Each number is 50 + 15 x the weight over its row's rms, rounded and kept within 0 to 99. Layers, rows and columns count from 0. The size before them is the row's rms in percent of the matrix's.

# down: layer 8 MLP down (transposed), 1280x320, rms 0.0234, rows 402-444, columns 240-319
# up: layer 8 MLP up, 1280x320, rms 0.0861, rows 403-444, columns 240-319
down402 099:55 57 48 48 55 50 60 63 48 06 58 68 61 66 31 35 51 43 62 58 58 40 95 63 43 43 48 54 42 34 13 35 27 56 57 48 65 50 54 46 47 68 50 55 60 57 38 49 76 50 69 52 57 68 43 45 76 45 48 69 45 32 52 54 64 58 53 33 32 46 72 35 55 42 62 52 69 45 50 35
up403 093:31 45 40 13 32 74 47 35 36 61 64 49 51 46 21 40 35 33 84 43 51 48 37 48 50 67 65 37 23 63 60 64 36 51 16 56 71 29 57 44 47 35 68 60 19 75 44 77 51 40 50 73 42 56 26 26 39 58 49 59 47 30 30 54 55 40 56 45 60 54 63 60 67 42 93 54 46 33 35 57
down403 097:51 40 37 63 42 50 30 59 50 36 36 45 49 35 57 68 66 58 61 56 54 53 63 54 64 42 64 51 33 24 58 47 42 59 50 29 47 68 32 53 39 45 36 22 31 47 76 19 47 65 70 48 65 60 60 52 46 68 47 34 55 64 64 23 63 65 61 46 32 47 43 64 48 47 48 51 95 40 62 33
up404 099:56 64 11 52 14 38 66 26 50 27 53 44 41 29 21 32 33 83 43 36 53 50 38 53 64 51 46 73 61 22 85 59 54 57 40 63 44 48 54 66 52 27 18 35 32 60 72 38 70 82 85 50 69 69 45 46 60 31 46 50 43 66 41 41 63 57 35 63 48 20 45 41 51 27 68 52 39 32 50 58
down404 096:43 43 45 64 65 16 52 73 50 29 41 46 61 46 79 47 36 46 53 66 50 42 66 60 44 41 38 46 63 54 62 75 61 44 40 37 43 31 44 20 44 46 49 33 55 45 55 52 33 40 43 66 61 57 36 28 15 49 48 63 50 27 59 88 53 37 48 75 81 82 80 49 56 41 51 67 62 45 65 68
up405 103:38 29 39 42 51 53 52 67 41 50 63 55 38 26 68 16 42 14 66 39 40 36 57 63 40 57 64 28 45 68 21 56 62 42 68 38 77 72 33 71 41 71 61 32 78 20 47 38 72 59 82 13 35 33 34 55 31 53 26 75 52 42 49 66 62 32 38 30 74 53 58 64 34 64 35 49 67 31 45 36
down405 098:49 70 58 69 39 28 60 69 22 55 44 38 29 36 18 76 15 54 54 57 52 51 39 25 30 64 37 38 44 25 68 61 44 57 67 77 59 79 41 54 33 32 59 74 59 41 61 49 44 31 60 53 45 70 75 48 64 35 49 43 71 46 66 45 41 69 80 46 35 59 39 28 77 47 64 57 45 60 45 59
up406 103:48 57 33 45 58 42 81 60 68 53 62 63 72 33 37 33 74 61 51 50 72 71 49 62 54 61 52 39 53 54 30 60 69 65 43 36 52 46 39 32 51 38 24 66 52 43 38 49 61 35 36 59 70 40 80 67 42 70 33 62 59 22 76 31 57 56 50 51 64 51 57 70 45 47 38 47 48 57 36 29
down406 100:43 46 52 43 17 40 57 47 71 78 52 40 53 50 40 47 36 19 42 65 40 43 49 50 45 22 30 55 58 59 65 21 50 46 43 55 42 69 66 38 49 30 75 82 64 52 35 53 43 37 42 38 51 26 46 63 43 45 54 41 43 71 54 37 72 32 35 35 37 75 47 37 63 46 54 48 56 43 45 39
up407 099:55 65 63 41 57 55 67 74 35 26 58 44 60 41 44 41 45 41 43 75 61 51 30 57 38 77 42 63 53 43 31 50 29 38 60 51 46 36 70 38 51 25 59 60 18 64 53 55 41 45 56 41 38 60 56 68 33 42 50 86 66 43 18 71 12 40 54 30 21 72 42 41 54 45 46 37 25 58 43 40
down407 097:48 34 47 33 48 33 44 34 42 32 37 32 36 44 54 34 39 57 58 42 49 63 47 65 59 38 59 37 62 71 49 63 63 24 55 56 57 58 29 64 39 58 26 53 99 43 43 75 42 33 54 60 48 57 51 53 68 69 22 43 35 48 50 61 60 58 62 92 81 27 25 72 50 62 26 53 85 41 34 02
up408 095:63 65 32 60 69 59 33 32 46 63 68 48 53 84 35 57 61 28 36 81 36 59 36 42 55 17 59 50 62 37 53 44 48 67 50 53 21 42 26 42 52 72 48 55 49 36 42 34 33 43 27 86 33 51 51 61 73 56 53 50 37 75 48 54 75 70 44 37 36 48 51 27 62 53 48 79 53 55 62 55
down408 094:84 56 55 41 56 39 55 47 43 50 45 63 59 74 51 56 49 29 23 71 41 41 39 56 51 59 36 39 46 53 21 58 48 53 50 39 51 99 58 56 63 51 46 49 53 25 32 35 50 71 46 47 41 54 47 63 40 59 27 46 56 63 46 58 64 62 57 55 46 66 33 61 45 48 66 41 55 59 46 68
up409 095:31 42 58 54 39 42 54 00 65 33 29 71 40 29 46 37 53 27 72 67 39 40 49 64 59 61 67 36 63 62 68 18 60 54 32 20 55 65 78 48 37 50 62 55 72 41 38 49 42 25 40 80 49 38 50 55 39 57 40 47 60 20 44 56 29 30 51 35 76 66 60 45 44 27 62 61 46 56 59 52
down409 100:45 64 45 59 46 51 32 54 40 55 49 24 38 32 49 76 59 46 37 42 40 64 37 50 31 30 41 58 61 49 40 60 62 63 66 43 34 77 46 42 65 59 34 51 36 71 74 28 50 41 30 41 59 64 53 40 58 54 35 66 51 64 54 56 55 38 55 31 70 56 51 43 29 64 39 67 54 51 63 28
up410 100:60 61 44 73 31 43 63 89 55 50 49 49 35 77 54 64 70 53 35 43 44 51 44 63 48 22 49 26 64 47 57 33 36 47 71 57 62 39 44 34 47 51 44 42 52 59 34 66 54 47 29 55 42 58 58 62 36 13 51 38 33 74 47 60 51 43 42 57 60 32 27 53 66 74 34 45 66 44 35 49
down410 097:28 23 28 54 52 37 55 61 51 40 45 44 56 37 69 59 41 48 70 43 84 30 62 43 42 51 90 69 54 66 50 46 55 37 45 40 51 53 44 64 33 34 39 44 78 30 51 48 53 55 47 33 32 37 29 53 54 40 67 47 71 36 57 14 80 28 40 54 56 52 76 61 53 33 53 49 20 69 56 61
up411 101:30 61 36 28 32 31 36 65 40 49 42 78 59 56 46 79 44 42 65 38 45 52 26 61 67 33 46 48 57 63 62 49 38 37 42 60 28 40 35 19 52 67 35 49 66 53 37 46 60 64 37 45 68 58 63 78 55 73 46 40 44 61 67 40 76 59 73 56 63 78 23 48 47 29 40 46 44 81 61 67
down411 102:42 52 43 55 62 47 61 64 42 27 68 72 55 23 67 46 49 57 55 28 35 56 43 51 64 55 67 48 42 72 78 52 63 31 45 31 68 55 76 60 41 36 42 11 43 42 75 39 29 60 58 70 54 43 64 51 58 63 48 41 54 33 77 58 46 62 30 75 39 74 20 39 75 77 62 58 52 46 26 61
up412 101:29 48 64 51 40 23 49 41 65 37 74 30 90 54 58 64 89 72 58 46 69 43 46 36 40 68 39 60 25 42 46 48 26 42 55 43 68 68 72 35 46 36 57 23 42 13 53 58 42 50 47 44 42 74 36 46 53 48 45 32 61 60 45 51 56 49 56 38 75 66 50 57 64 38 14 58 46 69 51 59
down412 096:71 68 50 49 49 47 52 47 34 50 42 74 65 57 32 46 16 66 64 58 66 55 45 41 69 41 51 45 55 29 54 65 54 79 55 46 53 77 54 37 54 54 65 50 41 43 47 25 76 39 40 62 28 32 52 53 26 49 65 69 24 46 29 51 45 51 45 40 50 34 16 59 24 51 66 54 47 43 29 52
up413 102:60 63 49 41 51 39 52 44 69 57 71 47 32 49 38 45 49 68 77 35 39 52 22 62 31 56 77 42 71 52 61 55 72 40 48 58 79 40 77 60 66 73 33 46 54 55 60 16 64 40 52 43 45 58 37 51 53 64 59 58 73 53 64 41 33 41 53 51 46 71 25 43 73 46 61 53 55 34 23 49
down413 099:45 42 37 69 70 43 51 55 52 19 82 48 33 70 58 41 29 59 08 43 52 49 43 41 46 52 29 59 64 44 56 56 47 30 44 74 42 69 49 48 47 45 43 20 61 64 45 49 21 49 56 32 56 61 42 42 31 47 36 56 32 70 41 46 39 35 40 55 65 52 38 68 58 23 58 54 52 36 54 42
up414 105:50 64 57 59 54 58 27 35 47 57 28 74 15 46 61 52 29 35 19 51 77 57 45 40 64 59 45 59 52 66 33 35 48 51 50 34 64 87 63 54 28 41 43 25 48 30 52 42 42 52 57 47 42 42 52 41 49 45 58 33 64 28 36 40 59 62 58 45 40 43 23 67 49 62 45 73 47 56 47 37
down414 110:74 59 50 41 51 37 77 66 44 40 35 62 65 44 46 54 29 73 55 25 55 46 50 47 49 60 60 50 14 49 44 43 64 67 40 47 52 63 49 46 31 45 63 64 43 47 60 55 28 64 52 55 30 17 50 53 33 59 63 77 56 45 39 50 58 27 54 00 49 53 72 51 53 48 44 28 76 46 61 65
up415 113:99 19 57 65 45 38 56 54 74 27 73 34 56 56 47 37 61 65 42 45 31 35 45 56 53 49 38 77 42 43 28 33 63 11 47 35 50 54 50 43 74 54 39 41 53 21 37 48 49 56 65 39 31 45 73 31 49 38 61 68 43 44 45 43 49 76 70 24 74 72 84 58 86 52 61 51 68 61 43 36
down415 117:60 45 40 50 41 54 47 49 47 38 61 22 54 74 45 19 67 45 32 59 58 31 31 38 66 72 59 60 47 23 38 57 74 59 20 43 48 44 61 22 25 32 57 58 82 77 51 64 27 64 47 57 24 70 91 19 68 26 23 50 56 54 55 57 47 55 61 42 44 43 71 45 68 65 63 52 35 53 66 44
up416 093:62 43 27 35 75 49 60 21 55 53 49 56 61 43 34 56 26 62 63 90 42 76 49 52 22 27 59 28 50 50 58 55 30 47 44 61 49 35 46 44 60 47 79 34 47 34 77 59 56 56 67 25 20 51 79 42 49 36 55 57 48 56 44 36 36 46 68 66 27 68 37 42 45 49 77 59 48 53 40 25
down416 092:44 25 33 52 54 80 45 55 53 53 53 65 48 51 46 43 87 56 55 32 35 29 65 38 62 67 49 69 61 41 32 41 48 64 78 61 62 70 65 51 52 46 32 55 56 72 53 56 60 54 38 57 56 68 78 63 30 36 53 37 38 51 67 31 45 37 77 50 71 72 34 56 59 72 42 43 55 31 45 44
up417 100:42 65 33 39 54 34 60 72 37 54 33 56 54 42 43 55 58 66 50 74 74 49 54 41 66 72 40 43 34 45 74 60 33 63 82 50 42 74 56 24 49 53 49 46 45 32 63 52 47 52 57 50 64 25 62 49 61 23 64 52 61 72 37 45 35 77 55 51 33 36 30 41 71 42 73 55 60 30 73 56
down417 100:70 53 62 64 27 67 33 62 63 66 55 47 51 61 49 67 19 46 55 25 29 66 54 49 63 56 41 25 45 65 53 28 51 54 70 69 60 36 47 52 34 45 53 52 55 67 61 56 30 66 22 63 63 67 51 41 56 83 50 44 43 95 36 46 42 40 62 48 47 52 49 56 34 34 47 45 35 70 65 24
up418 098:66 60 47 77 50 50 33 35 66 57 41 69 90 71 47 59 50 57 60 59 70 32 30 60 80 58 47 39 55 50 58 46 37 72 58 18 51 38 26 35 55 30 18 55 27 39 47 66 18 50 60 52 59 59 46 41 17 37 50 27 54 67 40 56 23 60 63 46 43 47 60 46 33 49 73 60 56 43 57 42
down418 096:50 78 60 15 44 79 51 60 61 51 67 29 51 48 47 42 46 47 54 64 37 77 62 63 21 48 69 47 31 59 60 50 59 40 62 55 32 47 44 33 27 57 62 39 60 35 76 74 72 20 36 62 38 39 42 30 49 60 37 66 69 41 61 42 50 67 60 62 61 58 29 78 48 42 51 49 40 67 40 49
up419 099:30 34 55 47 56 48 49 03 56 49 70 68 73 58 57 75 31 56 78 34 70 62 44 50 60 24 37 55 40 37 15 27 42 54 56 36 16 45 51 30 52 50 41 55 35 34 65 60 42 36 50 41 48 38 23 68 44 73 51 51 56 61 45 74 50 37 41 57 56 64 38 30 53 48 41 66 61 62 43 56
down419 095:59 56 23 48 40 56 57 43 25 44 42 43 43 69 47 72 44 45 13 30 68 59 33 59 65 79 41 39 32 69 72 48 61 59 42 55 54 89 50 19 38 47 42 61 63 27 46 80 28 33 61 74 26 64 31 60 55 68 65 65 48 62 70 49 43 70 45 70 33 62 23 53 54 34 25 45 36 36 48 53
up420 098:62 37 42 69 66 53 61 72 45 36 58 47 52 77 35 24 23 28 47 84 61 66 56 49 25 58 29 46 53 40 21 26 60 97 59 57 47 45 34 50 42 43 22 40 54 31 62 48 69 56 50 53 54 40 85 41 64 50 50 29 63 78 53 57 47 53 43 51 34 57 31 61 36 59 82 58 52 37 27 75
down420 101:26 31 42 44 46 39 34 23 41 66 41 69 36 55 50 52 56 72 43 51 37 56 47 57 42 46 73 43 60 50 59 63 40 30 50 31 58 67 37 66 50 41 62 41 70 69 66 38 15 26 37 34 20 56 57 45 63 64 54 72 46 22 60 54 57 48 28 20 48 49 45 47 61 59 32 77 45 66 40 33
up421 094:62 03 60 26 34 86 71 38 53 45 49 29 29 49 51 51 77 57 27 35 52 73 28 45 74 69 46 47 37 59 53 43 41 31 41 23 43 51 46 47 50 61 56 47 43 40 84 57 49 63 72 22 52 65 46 61 52 57 42 73 44 69 57 55 71 47 37 48 50 64 66 60 61 45 43 27 72 56 60 55
down421 093:60 58 27 67 44 25 37 50 37 35 44 56 63 41 35 50 37 35 64 28 59 36 62 27 40 28 55 51 37 44 49 50 39 65 59 53 52 69 39 42 36 49 42 45 55 72 41 45 45 58 34 70 48 27 65 38 45 42 62 60 59 47 67 33 95 42 32 47 40 61 35 27 29 66 48 49 24 20 36 56
up422 097:34 23 60 52 16 21 38 40 89 42 18 45 43 25 71 41 57 60 82 65 55 57 55 46 67 15 80 74 56 40 68 44 47 39 49 51 48 69 41 83 40 51 33 41 49 44 40 60 34 59 45 47 59 59 54 39 65 58 76 53 36 24 58 52 47 46 56 40 60 47 39 66 45 56 50 59 67 50 43 42
down422 099:33 62 41 64 89 47 41 71 43 59 44 56 50 73 52 77 41 36 17 39 57 55 81 61 50 38 53 60 37 52 44 65 21 65 82 67 11 58 72 10 57 53 59 59 60 73 55 62 60 65 50 56 68 59 63 41 57 68 27 43 35 56 50 29 29 35 48 59 32 70 36 22 54 68 58 22 56 54 35 29
up423 102:71 32 66 34 33 83 73 60 70 38 36 56 67 67 58 57 56 71 79 76 41 52 48 45 58 37 54 66 45 48 46 37 44 63 35 22 53 63 64 69 45 56 71 40 33 75 56 52 71 41 58 71 35 82 77 60 14 44 59 57 41 63 51 67 59 43 30 61 54 41 37 60 66 73 69 47 58 35 50 69
down423 098:58 68 51 65 60 35 73 68 38 44 52 50 30 68 82 46 28 45 70 42 81 32 74 55 47 51 66 45 51 70 63 41 50 62 76 04 39 70 83 36 50 46 54 33 45 60 55 51 69 26 68 54 69 50 17 52 41 37 58 91 51 70 48 53 52 85 57 49 36 39 87 40 52 47 40 58 32 32 53 59
up424 095:68 51 52 65 68 53 69 49 34 42 39 53 34 33 45 52 42 42 48 25 39 60 83 56 53 33 71 49 36 76 32 75 57 59 50 67 50 44 65 61 41 36 49 39 71 50 46 73 36 37 49 48 34 60 80 54 38 49 53 67 75 51 46 58 41 64 56 44 41 65 24 42 44 41 27 42 35 39 35 44
down424 095:53 76 66 44 58 56 28 34 57 74 70 52 62 50 38 66 58 52 62 46 46 40 48 50 50 62 53 51 46 30 53 51 17 35 48 43 46 50 45 38 54 17 47 59 24 29 51 35 54 34 18 60 51 83 40 64 26 64 54 45 39 88 63 59 36 55 38 26 50 31 73 40 29 38 47 58 76 46 63 53
up425 100:35 55 40 37 18 11 40 81 57 46 57 50 49 37 54 59 66 42 41 56 58 61 26 48 72 39 58 66 39 37 23 36 73 58 48 78 46 26 62 43 50 27 44 47 53 71 61 36 41 50 64 69 58 21 66 53 32 56 53 54 65 42 40 51 41 67 50 52 36 52 52 57 44 54 66 69 63 51 53 25
down425 100:40 46 62 60 40 54 75 69 27 30 48 45 45 93 89 37 61 59 67 41 46 44 58 57 51 50 30 44 66 23 62 49 48 62 43 81 55 53 46 18 14 61 55 54 77 39 51 66 61 61 61 52 45 50 65 58 34 43 58 42 34 60 55 36 74 52 60 72 62 50 46 28 75 18 66 27 62 48 39 63
up426 094:35 50 34 96 54 56 83 37 29 75 90 56 45 36 56 81 56 70 58 54 41 58 44 39 36 77 56 66 75 45 31 61 48 57 43 53 74 51 63 41 54 61 81 45 41 30 43 41 43 63 49 37 82 41 50 81 31 48 27 28 71 42 54 73 35 44 36 49 37 78 51 49 42 35 61 61 35 61 48 51
down426 099:42 42 13 15 61 26 49 66 57 19 67 51 66 48 54 02 48 31 28 20 54 52 61 52 63 39 38 68 52 42 42 45 60 43 71 49 65 56 57 54 40 41 49 52 55 41 45 65 56 49 27 23 32 34 45 74 55 65 54 60 39 32 53 83 73 55 49 37 49 50 34 57 42 41 35 31 53 44 37 59
up427 103:38 56 83 45 35 63 47 56 40 28 66 76 55 41 74 44 54 71 43 48 70 24 46 29 67 63 45 36 49 55 31 56 33 50 56 44 43 52 28 51 46 72 47 39 55 67 58 40 30 63 17 62 49 81 19 61 49 33 32 56 56 39 46 51 56 66 27 58 51 36 52 62 62 60 59 49 49 37 63 50
down427 104:63 41 46 65 63 59 59 26 50 40 34 33 34 30 24 67 65 34 20 53 20 58 66 52 44 55 31 51 85 41 67 28 29 34 73 55 75 66 54 51 53 65 52 41 48 55 15 93 57 47 35 17 25 72 41 39 62 47 48 46 29 40 55 56 44 52 41 61 75 82 53 43 65 65 47 39 33 55 51 47
up428 099:84 41 66 46 69 70 78 52 49 48 79 55 75 56 41 73 54 67 46 24 29 80 40 74 73 40 27 58 37 40 53 61 35 51 54 26 72 40 53 62 41 46 45 50 37 52 48 63 23 44 49 67 73 73 35 44 50 27 55 35 23 34 18 26 36 63 40 57 29 67 40 76 59 53 71 64 64 49 54 52
down428 102:54 66 43 49 66 56 08 57 64 65 52 22 44 43 06 65 35 20 30 61 54 46 52 70 43 39 42 53 64 43 53 73 38 46 39 51 58 78 45 67 46 47 65 60 42 46 82 41 30 78 38 24 29 47 38 73 30 46 29 30 59 45 52 66 33 44 49 40 46 66 27 36 33 53 46 45 53 38 63 41
up429 097:48 36 51 23 59 37 56 59 31 56 34 52 42 59 36 38 84 44 47 72 50 62 55 60 45 71 39 51 62 42 33 53 29 53 82 62 58 48 57 67 37 65 64 46 44 50 49 52 49 76 54 50 32 47 77 55 72 46 78 05 63 57 32 46 28 51 51 48 37 59 42 61 58 78 63 71 63 35 62 51
down429 097:46 45 64 52 63 75 56 36 47 54 63 46 19 45 19 42 46 51 36 16 68 51 48 41 42 30 34 64 60 44 25 60 51 52 52 38 59 48 40 59 64 73 52 52 30 34 77 49 37 00 52 68 30 58 39 48 48 41 46 61 26 48 34 25 51 41 41 18 53 55 62 81 56 51 35 75 34 39 68 56
up430 100:55 49 61 48 25 65 52 46 25 50 56 44 41 63 47 57 31 70 46 80 28 43 58 24 57 25 12 34 35 44 38 51 46 46 44 40 47 78 78 46 53 61 34 74 64 27 53 48 41 43 35 64 62 33 53 28 41 37 42 65 61 83 63 62 80 44 51 31 65 55 48 54 36 43 60 41 57 55 75 59
down430 097:57 66 54 47 44 77 63 45 41 42 66 48 46 67 72 77 45 34 55 38 43 50 62 22 51 66 64 50 29 28 53 46 71 73 46 46 70 00 44 58 37 28 51 62 72 56 50 53 51 45 38 66 48 69 39 46 59 84 54 48 38 06 21 54 57 41 42 46 33 60 60 69 22 70 52 56 48 44 74 59
up431 102:67 43 75 33 55 56 55 45 44 41 51 78 37 81 52 42 32 50 55 33 33 40 69 36 57 45 70 35 62 44 52 24 47 51 29 51 57 48 54 49 64 44 64 59 48 39 39 39 17 50 28 55 90 43 49 50 41 24 42 64 54 35 27 66 59 52 65 50 60 37 50 60 18 35 54 70 34 44 37 42
down431 100:44 27 48 77 64 12 48 60 57 43 29 40 57 39 60 62 79 26 46 58 52 40 35 45 15 38 51 65 73 43 73 48 70 61 47 52 15 42 36 62 43 33 50 65 46 46 44 57 25 30 17 40 30 62 55 71 74 48 68 51 39 53 51 47 79 71 28 55 46 28 62 45 52 72 19 38 65 46 14 46
up432 108:42 37 61 43 45 45 63 37 55 63 36 45 41 54 20 47 63 44 45 74 52 62 63 28 52 55 47 54 57 71 62 27 40 73 57 69 71 80 58 57 75 59 29 46 50 44 24 63 25 78 48 47 47 63 68 42 30 46 34 70 36 71 54 48 20 60 49 34 34 25 44 79 40 33 48 55 58 50 41 60
down432 110:52 53 35 29 49 49 23 68 19 47 56 28 40 59 38 51 51 53 70 49 42 52 63 69 47 64 56 69 48 45 77 59 57 72 39 69 48 51 56 59 75 54 74 46 44 37 34 57 54 57 75 22 62 50 70 48 57 54 61 26 36 36 88 16 50 36 66 51 58 40 37 59 59 77 42 37 58 47 53 45
up433 100:74 32 45 56 33 67 22 40 48 54 22 59 34 64 33 31 64 74 51 21 52 65 34 08 62 58 39 52 54 51 43 67 85 42 65 56 56 33 50 42 60 50 57 57 67 45 41 58 50 74 25 20 69 70 30 85 56 37 43 56 48 33 32 57 58 43 60 66 51 27 27 50 55 79 44 28 46 34 47 34
down433 099:54 64 51 60 62 34 38 54 59 35 48 55 47 52 48 35 11 31 60 49 49 58 51 38 30 40 45 27 35 70 61 57 63 45 43 48 73 25 49 57 45 24 50 71 33 56 31 38 20 52 59 63 07 99 52 19 76 41 71 76 47 67 46 85 57 59 37 69 53 48 72 32 43 59 45 50 37 34 30 62
up434 098:11 60 36 66 74 79 66 45 60 30 68 66 35 71 38 41 50 39 45 60 57 66 36 53 57 42 35 70 54 73 33 83 50 53 58 67 63 45 33 69 49 46 52 60 60 56 67 48 62 29 33 71 42 49 34 33 60 24 69 46 43 50 52 63 37 35 73 48 39 41 39 42 77 46 49 50 35 61 61 52
down434 098:80 28 36 00 65 24 55 72 67 49 47 35 51 40 60 72 64 26 33 30 39 66 49 47 48 46 59 75 47 42 48 45 64 26 44 18 61 66 42 39 50 49 67 65 42 48 57 54 63 51 51 39 29 53 59 58 50 62 47 54 52 37 50 39 26 91 47 64 51 57 81 61 24 56 40 56 61 42 73 49
up435 106:26 47 59 60 78 71 27 35 46 16 55 28 67 34 52 52 21 63 62 66 32 57 34 48 65 32 58 71 49 63 37 55 28 57 58 60 56 31 29 29 61 45 47 31 42 55 55 29 31 52 54 72 59 63 29 26 42 68 84 92 43 23 57 50 46 52 71 50 73 51 44 63 51 62 63 59 70 60 33 46
down435 105:47 67 50 68 50 37 54 53 30 19 49 57 47 52 39 64 69 40 45 70 53 03 46 60 38 59 48 73 75 59 60 47 70 64 70 87 54 32 44 46 71 52 55 08 52 35 67 41 32 52 60 43 61 80 06 71 47 69 46 48 40 61 16 32 75 59 75 57 40 46 57 47 46 37 24 62 58 54 61 55
up436 102:67 26 74 55 66 66 40 62 55 70 74 45 56 34 33 43 41 78 64 74 36 47 81 61 67 89 42 53 50 40 59 45 77 65 47 42 29 13 21 69 43 59 29 49 70 56 40 61 46 55 20 58 70 45 52 38 22 43 50 42 44 53 70 54 74 39 49 69 11 57 31 64 53 46 72 68 59 44 60 32
down436 101:56 59 58 47 67 39 54 50 60 33 57 30 56 64 62 42 54 69 75 12 47 43 23 45 78 55 51 33 23 80 57 41 73 64 34 71 62 52 59 57 42 43 34 57 75 75 58 60 54 61 59 58 48 45 61 35 55 43 54 28 44 54 23 45 56 42 42 59 29 37 56 47 39 25 66 50 65 47 44 89
up437 102:42 80 60 54 28 70 45 44 00 37 60 61 68 30 39 18 70 67 68 48 14 27 55 64 57 36 51 51 41 65 48 63 44 59 50 20 77 55 70 32 48 45 71 39 58 46 63 55 33 50 47 69 53 58 37 21 65 66 36 52 41 61 28 46 46 36 34 56 27 54 41 82 60 56 66 59 50 36 52 50
down437 098:55 30 22 88 44 41 57 43 54 64 41 54 74 32 43 48 33 52 58 51 53 89 27 40 66 25 65 47 64 52 43 47 58 42 22 58 50 41 34 63 75 62 35 75 52 38 28 63 42 79 57 81 49 76 31 73 58 48 61 42 54 46 40 50 66 50 26 62 31 32 48 62 65 34 60 32 50 34 40 58
up438 098:53 58 16 38 65 37 55 35 31 66 59 58 61 52 47 56 43 37 43 59 39 37 52 33 72 75 44 37 67 77 41 33 60 28 43 52 54 40 39 44 74 40 66 56 72 68 56 65 53 60 68 58 68 80 63 73 45 42 69 32 25 43 84 40 35 52 50 72 56 64 17 37 39 61 55 47 59 53 86 55
down438 095:45 56 67 71 52 55 55 36 46 40 36 46 58 68 46 58 54 28 70 45 76 25 62 69 38 34 66 45 50 63 60 47 29 36 43 69 34 59 40 61 55 34 53 41 47 69 47 70 45 51 41 63 21 43 36 80 60 73 52 34 47 50 54 35 59 50 48 23 74 74 44 51 58 59 43 60 46 22 30 36
up439 101:64 53 64 38 43 57 42 53 50 34 37 51 63 81 33 62 55 65 57 72 58 44 71 54 40 49 59 43 87 60 35 66 70 62 34 52 32 45 50 44 46 54 35 74 62 65 35 81 63 82 47 68 75 52 45 60 72 37 47 68 62 36 64 37 49 46 73 42 59 45 51 53 37 60 54 61 54 53 26 40
down439 105:42 78 44 66 56 43 66 32 65 19 54 63 40 72 69 29 51 29 67 55 40 36 59 37 54 61 63 33 22 47 61 32 41 63 15 51 37 99 51 52 40 67 61 26 55 15 54 37 41 78 41 61 57 50 47 69 51 18 70 45 60 53 43 63 57 54 47 66 75 60 47 69 31 32 61 51 49 43 53 61
up440 107:32 64 64 50 53 88 70 41 46 71 54 27 53 99 39 60 41 68 52 44 54 34 54 28 53 61 73 47 55 43 52 50 61 75 42 32 64 52 56 32 65 28 29 36 32 41 33 54 34 43 32 54 48 38 67 31 60 52 48 39 53 34 58 47 34 69 57 29 43 45 29 64 54 54 45 21 53 54 48 44
down440 111:46 60 40 52 48 54 54 43 22 36 80 48 52 74 59 81 34 45 48 56 56 66 78 35 64 52 48 28 52 42 46 48 33 57 43 49 49 72 45 25 45 60 32 37 51 66 47 57 55 62 36 48 63 47 44 84 58 65 33 54 24 59 38 34 62 73 29 63 58 61 47 56 69 92 40 33 65 28 39 37
up441 102:48 50 45 53 65 37 58 26 26 43 37 49 62 38 64 45 55 53 40 61 68 58 35 47 29 29 38 55 44 76 42 46 46 81 88 56 40 68 53 48 40 65 47 31 75 27 47 44 49 48 29 35 59 60 52 18 61 53 57 62 31 70 45 42 41 69 45 31 34 26 28 47 67 61 37 49 51 30 85 51
down441 097:35 67 48 33 42 36 55 62 57 23 33 47 77 26 47 54 35 54 56 49 58 57 60 39 46 61 62 52 52 55 73 48 60 20 42 65 55 18 47 38 72 38 34 53 32 44 23 41 64 54 61 31 50 47 54 24 44 60 56 57 26 40 40 49 63 73 20 56 41 33 66 49 53 61 30 66 62 64 44 47
up442 104:44 76 26 35 46 66 33 53 55 30 59 27 53 32 64 48 34 24 49 44 46 40 46 53 51 33 57 50 53 57 58 21 46 61 73 46 68 50 56 63 50 21 54 64 76 48 74 55 46 45 57 55 52 71 38 38 58 42 52 44 53 17 52 47 43 78 38 56 63 42 63 63 40 58 79 60 61 71 41 56
down442 104:31 35 44 41 66 33 45 54 41 59 54 47 40 56 55 69 50 58 34 33 77 33 41 60 43 43 59 54 47 68 54 46 63 58 49 53 40 87 42 47 33 44 57 64 53 45 42 60 19 99 51 61 45 55 39 30 60 11 64 83 50 55 56 39 49 60 46 61 38 68 35 11 58 62 31 56 43 59 38 59
up443 095:46 37 38 68 62 45 24 54 46 40 68 23 62 67 28 43 40 42 41 66 56 43 28 58 13 56 33 41 38 47 61 52 52 60 69 57 55 62 27 33 46 46 51 48 44 43 50 73 32 54 39 59 44 36 52 73 44 63 43 57 34 41 52 24 58 64 52 62 43 62 50 75 41 19 39 78 26 47 81 45
down443 095:52 55 35 49 46 86 64 62 73 49 45 66 41 52 54 38 32 44 57 49 34 52 34 20 76 65 59 45 78 54 23 42 18 56 49 28 33 33 42 47 77 42 78 54 45 52 44 42 52 16 55 28 52 71 52 47 38 40 63 63 57 61 61 88 65 42 44 42 30 48 60 45 54 48 56 50 70 63 36 54
up444 094:65 47 59 34 53 84 61 51 22 40 64 62 43 53 44 31 50 58 50 52 80 80 76 31 59 21 48 53 65 50 31 58 70 60 75 34 48 55 58 64 66 15 21 66 47 46 46 51 40 53 59 65 30 44 62 65 54 52 30 41 49 37 77 67 53 50 61 55 32 68 59 52 69 54 78 27 56 48 40 71
down444 100:46 44 59 75 35 03 46 60 28 40 63 53 63 64 63 66 49 44 27 38 52 27 51 80 49 69 50 61 35 48 66 26 71 80 55 45 54 99 49 70 41 37 66 60 42 29 33 76 36 61 47 30 46 39 27 27 37 52 50 57 45 53 52 47 46 66 51 71 50 41 30 62 76 20 40 29 42 50 82 55